Weights of a small GPT-style language model, trained from scratch on English Wikipedia: untied embeddings, attention and MLP in parallel.
Each number is 500 + 50 x the weight over its row's rms, rounded and kept within 0 to 999. Layers, rows and columns count from 0. Numbers have three digits each. The size before them is the row's rms in percent of the matrix's.

# down: layer 5 MLP down (transposed), 1024x384, rms 0.122, rows 912-928, columns 128-255
# gate: layer 5 MLP gate, 1024x384, rms 0.127, rows 913-928, columns 128-255
# up: layer 5 MLP up, 1024x384, rms 0.133, rows 913-928, columns 128-255
down912 114:587546404463420485511530592525433508598532501491545500512437562431535423509471442476587467607443484470485473462474466503479478492558513498528536494496543458538577542547486499461571490483474518514501560481536510442458511468488535501548518449620482560558496498478475599536464457430450461476535535485551575511483562547493437514487429550421589498520476512423521542574542535417421555482532
gate913 088:562558553493460465526510539503498431465475563457480458411528621507465466520527471485505515410491511485492404480459482458439475511451567475496458405482515476502485506605469469522548577502465482567467475515550522481476494493438459517456489476535409472439482549404498577484586486440461498524575536462487479413460489510519593474490477455503525445538490492481551463486476601510547494471465
up913 089:481492468492440576388512478572578589502547491423461581546587471547598588483616506453445556539460523471536436375548521546464514477542507479473456409457430473479473514469395559487527514572499449493540566475468437464448538548504547480518451448432588517470526484561608553570483397559542565479473530489536556527501482564434498483496492579500541490500473486371529500505441501534507552573491
down913 094:409569542501467490446518461529514456538484501532511491430485412502475491418445552581514463468585357516463495607440495488480476431592459373438537533533490464514494522534476427463488470483458425445438519404492491451542531420464498556446530452425516515465501490470493520428484392519532455531456421437546495522502491443498585475466565561598515493433503507453500504465576520443479455498510
gate914 097:454502444514523489483512655584481523497536609532434466414451535472456431499563489479485488434423502475507541568469559534514588509554566532588426521509520469575556534481586497430584506581427533434464501417431536507401493419517458456516543555493526478513450534491529464453541430472558413525551440427533504511437424416485482509481503504462517519340441434610501488548520500517453531488505
up914 099:544522523499524499604541515503450549471419560550498455489494488533494441486551507459419459521511568503458472599541505500516501500550467518456483523484508574355509434465461509536542492533401403540496431475516493522496518485549544429449496397452478540489419549483565527516500566465433421442475541489501483530543507525405493453433474508512450510501476538499469480474618535449531490484423
down914 100:501542475554551457486487546473427558524534497477542568525407590528521456507551517458515555438413554444474481423578381514466594433494505445518555456436491392469502432393538551440452530478542477439420493549579594511525571438466488549458550556530589545458532488487525494492408560485445477546463461563450530570516501466447497568545491493516424536518535510491447473453563578609471444540482
gate915 101:575520518523557416485417436516471556471547444585512479494466518550494482560560585523525476497485505507496548523504537571537494621474509410555542582487481493599447531447474608598491581541538457524489491541483512551586475505564446483513431484484427469400407500511512484448576467420568445452506473479462592467425559463539527541526542435467478491474360574457528559546539603440495503451545
up915 102:489479474494554549472501422444470479519514446502494519512524479574528532470496560524504460559495471586528478451542459480501536508460507509623447439481494509551554476536463536497497389480571521492562480421460552452503416526521490476499521514524566554563355602475522544495556451463554596524438539549533480446476499516620452497563447389503469474399505529442539450417430524475466526503552
down915 104:528548486577480534573498532442479500586452450469524507475504549614582505547386495506422433572552491471452620407525497486447448530547513451500516486574458466372532422508460601444394489633513496503479461500500439386422562582479503459428508468507576443466570490550385543493464547459472480564454451527488492535541465503570472483531479559528547456418510494479536488548528465583550520546511
gate916 099:488496553551411563546539459566432438498500457457535457523542557540550482445468472448507563566519591490503498561662442529529466537453461493488458493500433489554552565524559482612447468542605486447491490525484525477507491385443514543525493552533424468592512497511538554459557480533543502595542482447487497483507450404541465505544459499422499504358482536474455508441525544521550465541557
up916 102:539499585541554502508462527500576482486592499518546503473537545504538460516564475405506527558511593518478463420494569519523502518434509525547532520504433514507454554425525350500462560510467376513440520451436465500511487529497483435548565524416425555470478521572491482478521574492463485572495499428496392519606484453539455421520493469471545462461498487371520496527506556536548546505494
down916 102:552497579506432566570556515511635505527474415412488528475551489558541566482556498540556545596450464477453391448510507609417632458466529527560460484471527458488536530430457483506615492490463538572541514446505571551556531562327525463567473569436550438504500564525459489566512461523487446488444490505488521471509555577454528455549549504507543613436553400477507561589510422436485605473499
gate917 108:472403466519529475572510436548559459533487470489484587473521574468515552490485536457510516497431508479452455533429503602461503452604543424474462443527474466564460500510539519523548477446506544481539572433540493490539488454499553493492502464389472505453447443685460508507498507451558520531521502500442560493497564592476535462399446408467457532490492484559490497546513511449511447444543
up917 113:418549443570458469614457614595491498615523530485437558552583497503526539555432562602552508482518493540494560492528515504492505516481451469474517494474478536530446404540543476550487482431518492441444497564613523560467486449499534531480525463568473483455527526499452514530535481486492496528490512507447384556532476469344509562492460554563519508534450553569526564467382394524524500415374
down917 110:526489487616439587511402493493542483536499521610540503603459438483556506538539495512461523468460558542452353519452398534483500506497501420504507386523555465450639433568478448589492502508489505442465430561502550461378506590506445520533575543472497392430564435382446508465564496528484517601471479545584482524557540459427460525490556579482499498508526548440464542529525487465546462419474
gate918 101:440525462578506519526468399410538607564546510440455444544527502529434524437472469477474568436552551482485509539543461482483503443530527471534493441478429481432521556567590477520412546495510442458524603466550527482490529432547438416453553436633486480499514509502409516418508466477537477462503565441490528487492465457503565437587423562542508452437462419579516501496477512590536503474561
up918 095:543510477386453461603545481492490492485440362444555536544477406506452579523453521425475603517576409457490545456502544459504524454475503483440465532448515478527527613455543462512609452524536482591503511537481571570520500406400525394578519491410437469529469483456564451515510434556470433572616526600622603485515481501492553521504472491551525393454535522526478537510505505474444475533600
down918 098:541504511505443582562598503474483567477500521522496543525495502474577403437511443498447496554484518601542482465474503512513526527503561486625468447532468435492514468499447498481493482579514457441600581482471505435495548536512443525585467419461456487435490478495525574607454578559425471525486585515498518553548535501548530479519475460512457403568434471430464506530528520570585515521506
gate919 105:598545429515486545546564453488453504569551550471518459526551569536517553564491495514480461517460540473478447469422588542465565418596564561459484564541475533415519582458600504513610622526451576512588514506446462571497520531463413487398555544511595546455529537546415520507558498444510403470599507601513441494554514540482552480532541492514564473476417554532573499612514488529442434499432
up919 098:500393520495544547540349457439421453508494455502559519486544513525454527557410509464574453430455511566468465497582437503566536476531478553524479526600516567515579510447516524518503586576486518460516468552493517487557553569461392433553473543482531463511530637505449564426500574530564475514538620557529549487525500526502547442502471478542521543465525548560560478549600384448517525509522
down919 104:444557529453560639460465467491578489500490502581531528440488523525551469500504473584495427447427486512510510539515519554380503425557464476528495524416452585511492496512472555564456572544446493547460519532555521540445533498487473524467546543450507578524506549537526544551569608446524389470537533369447489426510420406562476517450529568523607531463508424504504553434454484436504442503469
gate920 106:488590508486499532507498502568431573454540553549542540583514506521471357448366576533483446553447532455478520512460449505399606389484540561404491501442446498466504545591481513545507543506500557427503591489458448526615455489460437517504486445495566511520424512486464534402513478449527475530437571495433413436568444629517511397511455474442569522492512481485537520483529444480517464583602
up920 105:444624484542407504445513518416568454486592559553513506506460518415522510422460461504590498475487541569557502493469454479467507490575516451495480452411405442556524547540493477469509542441447435525489515569585474446561468442486525492459421507555544532455507450422520496562519580428543510516501447494546415439502459527498365533443418543468573548556472641423539479491531536465460486458578
down920 103:473460433580519538496493544506555524542500620506534555369466507496326416588438561484518530548516501481515484495461543563519538559539500416486441473466582477523490516508518528466531535469425427483433472455519482496461522494459472539459410400525491458506442436492437526440391502482474497437528379500573452445469465532489536517510423518495485595550553558523526534571562567424478509510574
gate921 100:419456508592447450544458503465485529456583474546529542520565483467479487469587505560514572523485498534469508517558581615415495509611538530547519516458461566490531502422521469600469546476499569532486514469479425444484468529455498469527491583506422545551416511520427501551415491489486509514447517527513536412440459530391551458492430535467538515441563531481468560482522485535421617499433
up921 102:426467491555519446561518442544472551488453507406499448518528457523393496505556464501539464513497492628495512482468450476516592562520563521361458549404509516494529497444459554520443548529608455543515432441565434482397514474434549489616492596561450454522522518498420483501434501462490430479437425438433593497547552513569511506464506554550603555556583476541388501458485448465503631540498
down921 103:542556491521526526479556567534529475434518467465478570610479501459501477439551633508567503500469544567630584543506538539521529539434465484447521498559532555464595527525445458531487427517605538529519553519384530555534429454558419467474504431424447460498394515461520550510492527521478469506557508460515434488468487395533485478468454545541421484434541454509483542542479434466433499463519
gate922 095:471535499524480464570517500391442523508513536508495504517486572478501505487478531523472569551494433458436501526507477482460445448504470477509542533661500459427487535535445452455505451435634476548444442519537458454551453509473588600436444520506473449492478524542491456531589493489481469534567519494503522564467544389524403452499516533519489521565483589526527513470471582584499533492557
up922 098:477565410512602594534514485460552536459498596517556435402557507584546508501479511544490624488600444470510499470475445527503429539450519538513496562489470473416596514511475456467380538521504508471386562583508552414577512517490510552503371503526501453466405447503469478547434560461517556450484548474467558455481460456535461558536531617515490466519489495565505556468492525555504547453407
down922 101:481543451507461514598529533495436518452447571459566509479526462551516514504488450552511513457489526512505375439546566439502400509573423501581483403511490422542472468416424518568509458485572402553445549512585446487463518424463506422514564475579480487561471550571514311544521453497506516533459505436533518473491604498516492535536421434456630433569603579455521548554430496548546558548547
gate923 107:479482456489534510613475556513438549477465495431462494415489532595577457456545567479510491475516424505491498392487516476436455431494450492504579539526523518533443542457399446481545563453446478463495396474527403565455474536466479512487588461472457366537520455434660462555470489501487530492514399513535560510466449442391588455540617433476486485445469504425490551599539436506557455508465
up923 103:585531488508470468505446484524435502505432571451488514560479404377400494460590479481541564444558554424511514570503595605441454473449520457473527483415556520602470443489467490605525429492547413525481506449492453501530484477561572486511504544475527542559451463472520471446513540442459494455509600524557477535445474618563489580536564513462509479484514544444507497459432618491479493500455
down923 102:486443480464495504426579499394475569459512547468549443485544445504507599470481539476555413495544476525471542574511521550529488502423510461464522583542536465473560469518542553427559478370462551427458577477446462515554492495481515508464462401477457522546461423512472287455505449549418497469491534439476478510482600494517522571565494539415520469467495507473556539540517526457519513511486
gate924 116:506404537532428555456479519443444478438475528540495469551514460421537538495520494545476608529482487497538463450403556614504465523475501472459507430501552495489439461550490483505521551540528458484459462476510559494469533547580569486512508595446589430442469564539502401484526477483555415497486486387499422526518529443489622518515508498441468498508515502537457563520515453499581500431517
up924 100:492531559431442525537481525431560416537524472437567531535553485511492544359497526516478484458523506522532498485471455524531473627471549503432615497417477494571505547501374483457477445527534482537514469399529485487556418540547528425452524498473564524506507550506489535510561555581501561492502501453452466510455515423559467492549519530477543515516517528610581539447527436518490396511445
down924 106:407478498492438499519524504606382533431517489415471462460491539518442567497535501575438413560435604491507406479538456560434578392515532540546525474490533589452505483498591508515398618456553413465470473444531631538555526509472485499495531501534551596501477517435523579592552479560537477498500515548617515477529607528492511525425450478518418452481440572583441526479534628536409514514524
gate925 105:478528523530537477487475469377583445469540511488499530569513437480577487482439555439560431607531510544465475536493480469406401560462494391590409481523445559431572429485476482460482436484469619478424464539551583486407498471506550548502531469484488560481547478540488550430534500472538460557470501503526496311524473476520545480462518592374557454544428585489417419444444493550504527463590
up925 108:442422541493514421491430477553534492421469463464495474476582417502568467416556544414515486506463501470523495511553455531485415500532463533515482557558461510488483570485452423480493553505496489409486493536586470420489479490570583453455520541527494384582585519512480536606499478614466516496534581552522580492469469496488477462553460503519571492531440450534520596495435521461511389515637
down925 110:507444527559502467535516446525472446613492439568480508560401547441501500473469480480473509485482624550500454497510397557517401402492573483452561466524440532510514500440556426473480488499448530421477443449385516517525441551560568492564523507502430586603436455502507428468591469677520448519510481490474500575540517528549523553480471640521496495449412480506545397458540491433391486521483
gate926 118:507499469481424396579529544495486505502569494518476511501535512497597558503537551494531420449514485516448486455419418490418505498528521574506502402538435535517555467482480517469491480536594466494532528452470454535544480422572499510511518532399587473471446523473519411376576581450532469492510497592440485502566509562479483509527565506485519491565473495489398493558466518409511509525592
up926 110:420554492525402556474572548542518620377447490527473458535529433526497504529531545405474486611508514456542552449419493545493464484432484572552618484579474629410426552481452476514460466484526482463443484492428581583437469516505447450525532419548472518431497517446476552415542533571479505590454484500511501451483452532564409516443484460468416514543456635499493387503475449469520566392529
down926 100:502490481375449567492345497437564430614446405413533560502570566472575481508495475519439525503404498478426555468465491527489509508588488557484484428512438480483535515528500513444571535512442461425559475500423436521578489431509528469460475531366569542478504489547437448481483541487593470472491543523451455521470498536522541553535435498574534510582516534520403415584499493549549451491498
gate927 102:507469436488474523485468451531476566409520577553461460449549490469525482583485522461488566550513518525514549509513550535553469500552480532567496478396476519545487568483462575466591505573491453480461505449430441385487521545485434465503505504566499565532569512535553530487533459419490478492550481557400533417560451378464470517494454438492510437447526531557452465402641543536500543511437
up927 098:580575483507432530498521560559454458486463542468488489441437494540564392425463502484594512533515509440546509551488537550501456489471474435616520465428606575582573465537501468512506418482440491443504528482551514521400517458508546460504517638453536511470414504504517520509459572464467544472582542486510549481489485426442491489466499499454531448541432447363480495515512448445458505465366
down927 100:546484611512468521440446554532510456511467439586533504501526476530502585507491528514436556546439442446495539550479592515559455480588387479572513476476465508499469499507522352512412535481436513526529533474624476542484441433505477470444575476492483483629461540576536599582533499537446461567422488505482468631475558437565552512588393566511569502484517455492464545544577475606556440482518
gate928 101:469453450539465515581528515541540543506477509458496510460585423550513481402488498570482475510507451558544530473561490584419484504479504386392504485489430523563516471405443556492520397594466485525444538506440521539486512587481477567473425536503517552445593535600431523413496406414410453415461410497592527414361518432607529449453516453523506506438599520419519506466537458581452594488405
up928 102:519513548427482450443467570530505454597433457554473494538495475435482511642492476461522534439411412407449521480440584501464423457503494541475520497496504517426535443488449483499592432438545456538490476487534485555576497546503436510549491490408553519553524447406583506395453543517501503472413561564547509574475512500480567444516474490557437453493446442557427512523543570467460422533466
down928 101:565521550505463580473427512538571518501528500533425637521503477465520403489466554511494506569498480471550549556548456519470543466591496453482513526496511508535425467488425555517472481518515520609515526518541467532533490460492473468535427511427471567564502505484478522492424483485454452521574542454509516484407502588450552546472568506604531514464430481518643568461490482612483481485507